{
  "hidden_size": 256,
  "hidden_act": "swiglu",
  "norm": "rmsnorm",
  "positions": "rope",
  "attn_scale": 0.125,
  "schedule": "wsd",
  "doc_mask": true
}
Each number is 128 + 24 x the weight over its row's rms, rounded and kept within 0 to 255. Layers, rows and columns count from 0. Numbers have three digits each. The size before them is the row's rms in percent of the matrix's.

# layer 3 MLP down, 256x704, rms 0.0327, rows 80-153, columns 528-615
095:054115149148152146132131115144089138116177120132139128133167165184100134111117134136134096153120127124166140078129131135112167118096133146085155132124166124141129129126145175161104144124154130103142147092107152071116133123148136143121100068130164124121142145169098
092:137125133142139146080127128148107128132096125076170087135135108115124135122115118147115144112121135183125107131113139135154130168131140135152141131135136124145123165114117106062116129072115122094122124158129098109120180153138116145135113121113162139126114099160155
105:222154134142158121154100157137122152111116115102149104129128097121092124130118099123125143174139111147124103096097154131127120169120178144113129060106112133147141089103095175144125093120102148133126099132145146168068140105127122120108120147111108162123144153129137
102:122124152094187116159103150129121141136148122112134128133118076142114130158130116156075143151114137088071114138122142101100074102145138103105134115132118111101119106118121097084126118135155178103123090128150109140146146138091121153156138119097146143134142120146108
100:141115116189070125187119140114134129146143170107122124116094177130113135144109109133158127095122165134134131127119141092171140094120129137078140132071188182167106119142143128126150159153161152163104179133169108138144137101139141131098106106135114156090070123185123
100:150123126121124124086138141101137135132160133112126093128095134150137121090105071098125111152137126087082085098133149084113092110099131140137114147117130163143143115106148152127131140106142110120113134059116142137093156100160106124126151117128148131138142137123126
105:142118143127143115129164153173110165131122130158141110123125161096102113097135124124099119092111124155106112144162129117101158117173149126194144114132106125121177125119158123109134147159062140137103101186146076152124115120074109118175171123158102116084133122093103
100:143151130164197076145096130121127123154113120122145095123132132105094144147101134124130141145109146113170130107147181132164120121094063133189098100140129144085107137166126153159139104130119148105149141159150122128147150085094118156138146112100126149136111072114156
099:110120125124142139112155131108075114124137074142127140107121153130190125103114102136130149153156159100116182122118119156098107096101134171111169166130100129079175179120100185158113132080137132138114147163115136119103111144134123108146123120099103142126150157118139
098:120080136181136128107119136182154143125120111124122117101075148120116106111125083173123128139153130127123127110100145098160079102144130152157133128149113140126145179088174121101123129129114091148102131117112122169117101109161124138143119144120099089136093113157142
101:111163182114163098123121119146109125100145132107127119144072102140118134144149123122131192142149135130124117111127139138137108131087135154135129168142094126137129161126141124091141131149166182128138093150170115165132118164123139125153143124103099115146085107143148
092:088150135106136174131150150127108107132094114088129128142144144128145142119129095095105136106136143161133121141173175103125137159093087103141119131119151152130134121110162150140127101088146105119138141115186137136148135103133126129143127154152093102093144107095125
099:111110131152098117130141125134133097118113082134120106102133140154086135170111189122108121102116108152145108183091098124034138133153135182139130178095169140131171127164134127136135118128122161079145102172163103150102132134086142129117165112105130129108154138130134
094:092115115148116145088192124143106133124116123151122131128110148131122097124127129179119109137159104128112162130128148121147129112147113155117127125151106171100122163173137088090087103162110124162089128124129136147114129124113130101153065154120160102106117130100124
101:139136161100088153137149114135105134117140119111149137138132127113132116155113152137138105113117094093148143120142156165102118170132130106114116161143176123112118101097112079114148127117126126088145123123140144149104123184085115148106149157114196145128173151116132
093:178137087145144115126114114165099143176144147126119116126135102163109142140131115104148175147135148119111176132130115119107094148131149101111113087154129172137117141091050121103101069135093111179127107138135129125104151134127117121104133120100132126097128117105136
104:140155155100124133112171154135145145121085122128170117132154121168091106094158109105124090104134151132169114109128125133131114148130155108105132141191168135081163101133142132172127134128151133139121115099154145118127145109131096114149105131133113095095146159114071
101:126123078154156115115094106188144129136128132116124165177113115152193137135152089112164136156114152145123117080147117148144142113129124126122117152118147136125071091112125088096086119130118076143134130155132153109179139145130143112097138125135138111100169109184098
098:120130097103085126115119112143156110155116157119157149107162136147128166130160120169149122072124094145125108138159150132124141108103122134155150177148148158134123170135135128158144154177148121098153141104108162142083123158170159154130098123115111065128102094169118
099:122133193137124147121100134088150152108128140147155070128120111127117155142155175132126068095166091112142121152110132155110117098126096109138088115082152105115152115138135092168117125095168151112133131106132101134139146190129128175113114146127128134161149140124124
101:085142123119117138116141135173144139157142141165131108112106161139107106117096144162135155133097111114116158134119123109122100110139113094128140110145145119108095139125081104105143110144145153101096098103112060126164132084086104127099130158122147175139187110108093
097:159108137170150142112137142158148128091138155108120138147119152087124148113111074148140148105136081152116142130135124141121120114104107147154132130125100162136191133141105147084105113116154105120130122106153156131130143098124142115111110108156179151106141128137093
091:142163141110094117151113116103120107131148122182149135175123165071166127137163174104148139126087121143136127131127109098079154121132147109123153119147158122153101063131120135113108098128100128065142122149135071115142156138124146170141157141134162124171161094135144
113:130149124168125108136206136100126135149097135174102129137077153122115124104125105154124177152121103123132187154134098154158147168166110076097162206102144110137138112155141128138144118117136164089128118147130138106106158122134125074144129105086105109162165097121105
095:103128104142153091084111122160128139091105100106128135166126099118095129132145104106115152163156112143082116111138133121126152119123143156092130118143115108181138142148091098155166135173136117149110094117102132074127112101121118140105171113111146118104085142140168
101:120172211125142207114116130123136143107172126086186160159111126146150127106125106119128127080131115070080123103102150135124109124100156121173131123076146134128095128144134079116158102163117099153124137126099111133103128183116127102141140140107140111130116118161110
107:129118104130147103137129109148132132143153117182138112112144121102185116151151193055108161097100126128157117124138169142146115046152155097122126090135157123117116098167131117132083139137100096127131155146126143135119140079157123128127122082155102105114132137091087
090:154105162126143141157188117143094157112113093116157127138151149159140131131131095109100143130175138149091142073083104127113151166152133126124123139148123104100136151098143106140162124122148140152134099109093142113120098071086114115125130193168147134107094135104143
100:089131128141099119114128146145152133118141161157110118153141120101130127112070160142118148112111151093176109144112146096142107141097109109124101229114140155126109194114138085147123123085133138064133075121127149116129137150100128171101152140147130110156092133103135
101:106120134106139132144111139118169136108129164091103144116125115096158129157122087104107102074128132138086135103092145129127159066086145122142173159157132125127106149109135153139170095144165148178129136111101142086127125144133133119107124142147162140176075138153200
095:124088089104073138148109118076142145094133121150112099103155145094139141118126127139148136141117117130152132105115113098112159112130110118123154159102131153097136103136137125152115126126118141134105161139115150201137146118150132075103112139120101104127132159169109
099:127151106113137130120092119155148146146155104121082156153105109152128124119164160132136126143166170079121095126151102099134108139186144155108106121135151130108107156126105072122100111085167157108133106176201086102159113077154123151121106127148164182101154124103108
094:109111114155104137133178132166096120117120143143102136121143182096113126123093159133133133155163119121085131134169166145089135150103137157123142103075178163142163110157122104154171125146103136112136179135119098139109135106140140122119134164068136138082149169127163
103:153087133199138116112096149118116147120106130123118118122144123118109107101139126127112167143144161168128173161147162128156095097137167079135182134094119123162097109103121158119113116121128178120103140180148069156153115182114117092098166152075116137116105110141118
091:134137103106074148126139106114084129120107126106138140143116147123108133098162101113149124096099096138109141128129110148084095101128152152115168110103138142126107118155101110135113125089119146108140110164165181111089150114138126114111128123118135171132185140130143
089:134110098139091113159133107131137132120132134152123133143141127174106142125135175149158155142146131133155090116087138119128167128115088096141167134142160141162127118126144108129099116097094092140140144161181155134160119052115168115134109097131154130148131121093125
096:093128102127099111127111128160127135156036142107125137139097095082134128083132102124139124133147132183127121154109082106157136116144163073049176138129132129116096122143113130130106154128117130137139128127133167151153145147138146125139146177127181121097088147120131
100:138106125138136109072151126110138120109135129096120128127093105093115134143143167154109161145132098110106127162133118131147102119130133118093167071158118135131123094160132114109115137094134137133133124145141125132096128131123138101142148109070111141128147091161133
096:133091124121085130093112121122158123152107114138137141141090123163088134076139155151153139115148132127094119152154131128126153138133097128130120127122095121109090101136116121128185138133120141154120115128131148121154160149108139114092197135106092144060159113099092
097:152113152133147108097166125125155128164101120135098104123142126104117095129112119073119160159115114163130151079116103144111114140113122140115099081142123142149098095134139162109114171111122121131107135103143130141116134138123127119109134129139142082107146127114155
101:133128193142127127119123129125118163107126165175151115147133139137175130151106088160142106183169139083127120154113152131106107147106155159066141179123157124123154164151128169106124095094153130095122085117128123154129127176126113161111069089152114116167148125136131
107:098141091141110161131151119137104117088183172089120144132148096136160148114155135131133138121128164129096134121165111135133146113138146118083119131121119145090113143106152146149147182127141127141143102129161133097135116105130141151108142115125137088116132110134143
094:117115102099159120102159105147120090162168093128159167097118094133139130148120110124126112130079159112119147183110135144162143109137137147134112066125151150168104119120171121123135118166105157140133158144089130145135161106137141130155118150109155127110119171112139
111:109152157107130135117138105125143157145133127174099126131120137132149126127112131159142144156133138074160142128138138135146130061163133109113130100135155082116133149199112193128137128089134142116118096122136124138118149163124111080113145128175117099102135135120171
107:088067154121124119137143125105107109121154143078170107145137128098133118137107155107122081122197114164145149096151137143092140181104135167135091156137111096099138102181140168087112144138104100129121124118155110118136119170162115140116136173143122090088158145120104
092:104132133172133142134159101140129126089168128115149109154132162124138146068087095110182121117152163106122131097128114150116128102118147114065116088094161122131110136137166129118103153161125151162149148093158133155119124142152146147093127129147104083126140129132138
098:107126085086126125088113167106106154109112122184127129160085131122117122105082158121140137121113117188117108098136119145102120165149185103107109123152130116127131087123159123089174111113176118097102104156121106121178124148146117109128169160182094101137160124135134
104:119146049146159180140106128160140125100163129094117137120125150123188112143130108123105109126176125123172180151134168103093143152132163143125151109158130151134153142175136076118125122136100139125142118112137134092112164135133124170133090136162128177110132122142106
096:103113133133104122161169162141101144147132065128098131110176123147099124175075169127111104122117085147133171138108137103167151118122125127123139146117120143145172107105120126121168132111127117089126155179093122118101168134142139098127169171125142153128146135120121
094:107135139130107127105143124132086126116122135106155079106118138151100103154152113086106143133125065158126139157115077138107100150138142133115124092139112104169176109161111118120110122111160145117133140109130125101161154114125123093116140151163116121149130133098145
100:147180188143109142173130135105149144165141150154130084120131125143111103168155163140081118126137088131152174114150116112123134160123146106150114160159129097127099157150134124120135108148148118133096165181111117115157111147112134134110130165152094125167138149141169
101:098127129137131127096143115063117117106122107161105094118128115096137136138135108171156108131146117131135106120121117154122105120114154127141120167137045136135160126142107142122104145106182141159129103165102138111147134156120114153143157136064125129154143124148136
095:140139118108151145120156093146163121148165145139133142121130160108188132081083130174152137126147122156150091127124133125126151108114145167099112133089143124129111129134109123126168149089088125121145151131144114130134163143170129133144086084101149141101101132131135
093:091129089104137115162137120122132094111141140122145111107090142129105135108117084124137153109038078137136135176178121167140141133110125129100136134084113140142134084096135112132162136155088120093152121138121116107133131098153128131167145104126084110153150088120137
096:064107166087123146128144132089122161100159128099155108134145174130083132115108124120132151138145131161117084106157138134134142140139120140164119160110125143120137119161090171146126156161098117156154119180186146152129159117143151106143095122112179101117173153098069
099:124110145137150115147151156158141147140130110100116156102144135099155127117083160123157142136159136104148122147117126116089136109064162140179140127188171148119154133144125127151123106098119128174110110131193121098123109153106111116150140115128152121114101140117107
094:168099134115124138139127167113088127151111102125133143123116156144110110164059137127123102150114096131089100133147066135097139079162103143122122099178115116140144143141127100118140146119062157121136125140103103105155171148119105139134094116122172151131099128135128
103:087155125128090102172111114125107129149145118114105134141142093151078159163146112140144092109120060123120092135146105125119144134098089135141085105115166128116102049076116135121178127127116117133148150148083130146081095136136145151129135119115147129094122120143103
105:139117143115128112161093132042138109145081094168105160096132154125122138124168183111138135151146124086162107157110081134145123133132116100105170112146132111143122132131114149153133130139113120172139127158171121156110114147146129124105085175116138144134135102159146
106:150138155062156121098115130101130143131122157090143119114126132094130114153112157091126159133108137119132130145126060105124129098093136154124109130124128150092155140128099130142129156142140164128112146124151112180121117079116098150127120125155147099182137135126093
091:121145134116110119195134148142086143109110131139129122128165123089113114135137131116132172104093165157163110140134122120152142127161113093084136149165149159165120145131116118104139148088163109160120091108145130118113126121115124157116153147155119118105153106115129
094:167110091144102165102146127199133091168154164151119101121104111134175145085116141150142149119134127149132174124143125139110178119152112131108178149120141157128147181082140092087137092109138149154136107092146171128111147137152118110117108129168139117077181127105101
103:128135131151128137126084110135125119101134100063132140116139150103113136101163160159105135123152140161105119115099155112137170102090143118114137114106102138099069147139099155109172136109097146117143103159123132125143080131124126120119106131124143138120108127135099
106:111146127116141161153093139164167129083126125078134102141162160131095116109140102153138161131142127144098100125083129125146105146158082111120128144124142112143104098147145147167131108142131165128115122175138120118175100103145141142094104118131121129161157112156121
103:145082110131096118097140116124177127153144092103190097136151189116107127085102122171126108154146151191120168174123091109102125100076151132175095113136158142145150117107117125084153159115153108155123126179132137178126135157154124108108127118139115091132123088131136
099:141128155156150143090135119132129130136123131167137113170094118100128125143135146155117111158172089097114147170129142120113078110153141120116110135093116136131121100107124084176098101160162106136132092182087106197108124071134111132131093106104102150084132146168166
110:153107145137143143121136110066156143126155182092159163116119123109158134130120144137118148157120149139158116112130183130100152135094127150105094147127113111147153119135132123135199110119108101102112110089159144108188099144111086156130134126170127139144119125167067
101:122124165134118163108103127184138140121149129154082106124141135105125124141114096068140109126122129157136080135119134133105157158132125099151145114123122125109159100114062114110130144111146156144119100118123181113120132123133134131139098120112128088136104137136164
100:120122116085165138075139141149140113133094157119091120109151124088138133117166119130137117157111125123156131161123113146095102192158120113093093143129095120139144104164103139117103127119104117110134163119084094137116095136173139103119098123096088096112059123115092
101:139173100092120145112080153137134115146160154134106099160162132161118116109120120102121135111122123185165132159140118122130109143113126118098149093133100104154138159150088103093096113094166143078110123113135142132119130110089114124128163135144154127147156118097116
100:156151156104125114128147097176133119105098110116166120136184159127140143118073128047131126100154130155114125103101130145119142102117103087146074154098141104119152141122146119135106128104098115167148155140113144129140095138173141118171080128116096107129106160153167
101:128100191128128145156131136153133121156128153095105149094168144109156114142107118139127137128069149099139130141112114115145130065076096113109161149132161136125114171107164144122107149172128161130121148129163130131118140136137126146121115142152145109133094105158162
095:109146123121167141124088146116128124107134090107147114147137108160063143130159148169142137145117125160130125154121120132153101116131146155149122088103125112152108125090124174123166113132150143130130097148161119166137134167136121114089101160135138151145146201132127
102:164159185116105144113102121132135111159155136103071158091122114129156131116107151123166109122135107112146122135112124128130140131134110129189081148125099087131151101069173108113102100155153110116148141110168093109124117152108131087153140070153161145119133104131130